Part of a small language model's weights.
Size: width 128, MLP 512 GELU, vocabulary 8192.
Architecture: LayerNorm before each block, rotary positions, biases, untied embeddings, attention and MLP in parallel.
Training: a variant of SOAP for these matrices, 339M tokens, 5178 steps.
Each number is 500 + 50 x the weight over its row's rms, rounded and kept within 0 to 999. Layers, rows and columns count from 0. Numbers have three digits each. The size before them is the row's rms in percent of the matrix's.

# layer 14 MLP up, 512x128, rms 0.151, rows 505-511, columns 0-127
101:522463619471465563461539463571556422532441577486470521547493403483524449404527549482570423528589563488515539490461505594506539502482496529547544512400461513538497539516401493516521478571470476575447487572482585495562432549518560471442425466507487548496527521477540346445528435478477559523525514421461429539606487462469524596467528440513520466525511436488475477484525471369522513538538
099:512554522430475413502555619556425533542455562353560485553462491431492489485443489544573516426493547523536557501524534500537495421581552503457497479578473521537465564499491466467419443531500536591460473495393550489442552433501454503508563440505507467538558623493538497565490506445483447534535507488514551479548511436571537480530473417470435386493538553550540416459499536477409420458459
106:508445500430502425454516518550530440508522506528478537424540521451505396555479542487448499580483605516420529503472514558597489505431474491578493521470504552560511529446570522541466431470452478439435464523528456535422454528599573431538533528499485528548608558444683529428479488483517459528491436477435505427501527493530522427428564589558563509558494481491526484414471606468496466476456
098:444470443546462492444452471499548601492490483473484555582590516425548450575426505461520529547381543521415424563524540442497447574494521600401489540538456568478483502429516494509500436597478517562558476401602538473414496515479511517481565474414474530477604437503554492458456569566500488542489442536598475425527492527518502437509483457537531483459494470459456557462578461453512520502590
103:599400519511476557486513457543577522433558475589524598481624583431488557469556587511586412521483538562529476482473542515529474387547506508539505473461460465533559547487490539422431527513614480452455549452569439478518495490531445457589452482469447457488429535476525529466514460477530514536473342529552501513568563446453517499455490538477478532530546561491500533585455418547533505452475
101:440561499545616557472460524467571480572495462493494495559525473490480467522578502612503482412449492564524593477489549526511561524507531501482475543454570412606543493450474506507540525491547487539535422528510471571472498486581505419478505473538551621471437518443498506499564445436522471506497420428510386382538414395557511484464584499536483497563454397497501569542533504538494583436526
092:446578569528605499470476528547468501514467510603566488494448526463521634508474542477551554467453531505449598511464479468485561507441575475525502426510448531532447561500528476452531527460526429573424567449561518592501464551512520441386520644425423534524483499437488523555496495492556461465567507442569507573533430524553477470478533512591498505567554558457548517556404463436531471554472
# layer 14 MLP down (transposed), 512x128, rms 0.15, rows 505-511, columns 0-127
108:501496483552517575544626465531480509469428430447475464373419486525474501428464551555426488500482494514524513390497580530494548518590481389403532462388467524568468545548534488455443555501502474490471471490433461488459576461526536558531504436478469534445551602582519453536480459452504490553522523446420519526495514507520503411490584528397538436538459408528424542469491454552457489507579
104:547442558526478512560481514376393520411562563550524456476446431536519503530585521537522515498452475386582452495612533503538492438490556518496461548420473443429560497519568493496463530567449511504580514505419512499430553525573561516564515576519429439544522429598558397435484454468517438522531561430477569518497470601456493524460480479445487520486467491429444440503483459515506564454548
113:517447548459494515552434420528417457450465559473477578494528473506493610545484438580546506459549470591534450440470518590506509597407459461491524480509588429539455531474442505450529535579506571434525481586466461493481586458510504487515588585525549448532497523492442531469361475507515560522530386488516495568489563484505482473428434520472542477492562435434554509555498499552512445618561
098:446517516473498609428568517466558423466552511583571534510491435560447533515454418516471515432538468520455451484469471523526536486465505474517589481454495451454487537554495483616481568455484538439570475566488460556609444493452448554489472517544569484484413493623603466520509518395497497417501444467436471575480523560490393501555497474484478551489518557478389419445514564489468437446431
099:420612485456491501472542555492499513590431540422464412476388457513443457569359478494516540555499489504540447441451417533506531512537483572442432526503516515435452430550585491440516514496468554526510524479502575462497404413563540515499420498604493488491521459553469503558538510520475605593478494455434472455500453634514441464525464408492592528486522499515479479457552516450481515565503
098:588469515443397492486517430531491531457504523450517478540463519495411586479509464465531499584449561475430438560434486571505512481505494488496490426583479529438429630628504461494392538477395560545460577431530486501448527449491451544515459557437545478517556483586462481480514558508539575465487608580479518547522575565522490509484422508485583474509415489570519470532473564468488413541487
089:605549559518454450520501483461457597567526521499485488468537550448501469490496516469458472559543458494581433462456432382431526493454524489520454564562560616464492476612476549450451554538516412516523552557461496440550614487531560427489564381541504478443444572481526456483526422566477543507528467512502429443515612533503490490504452450525476530590538469578523415467563494554489430515479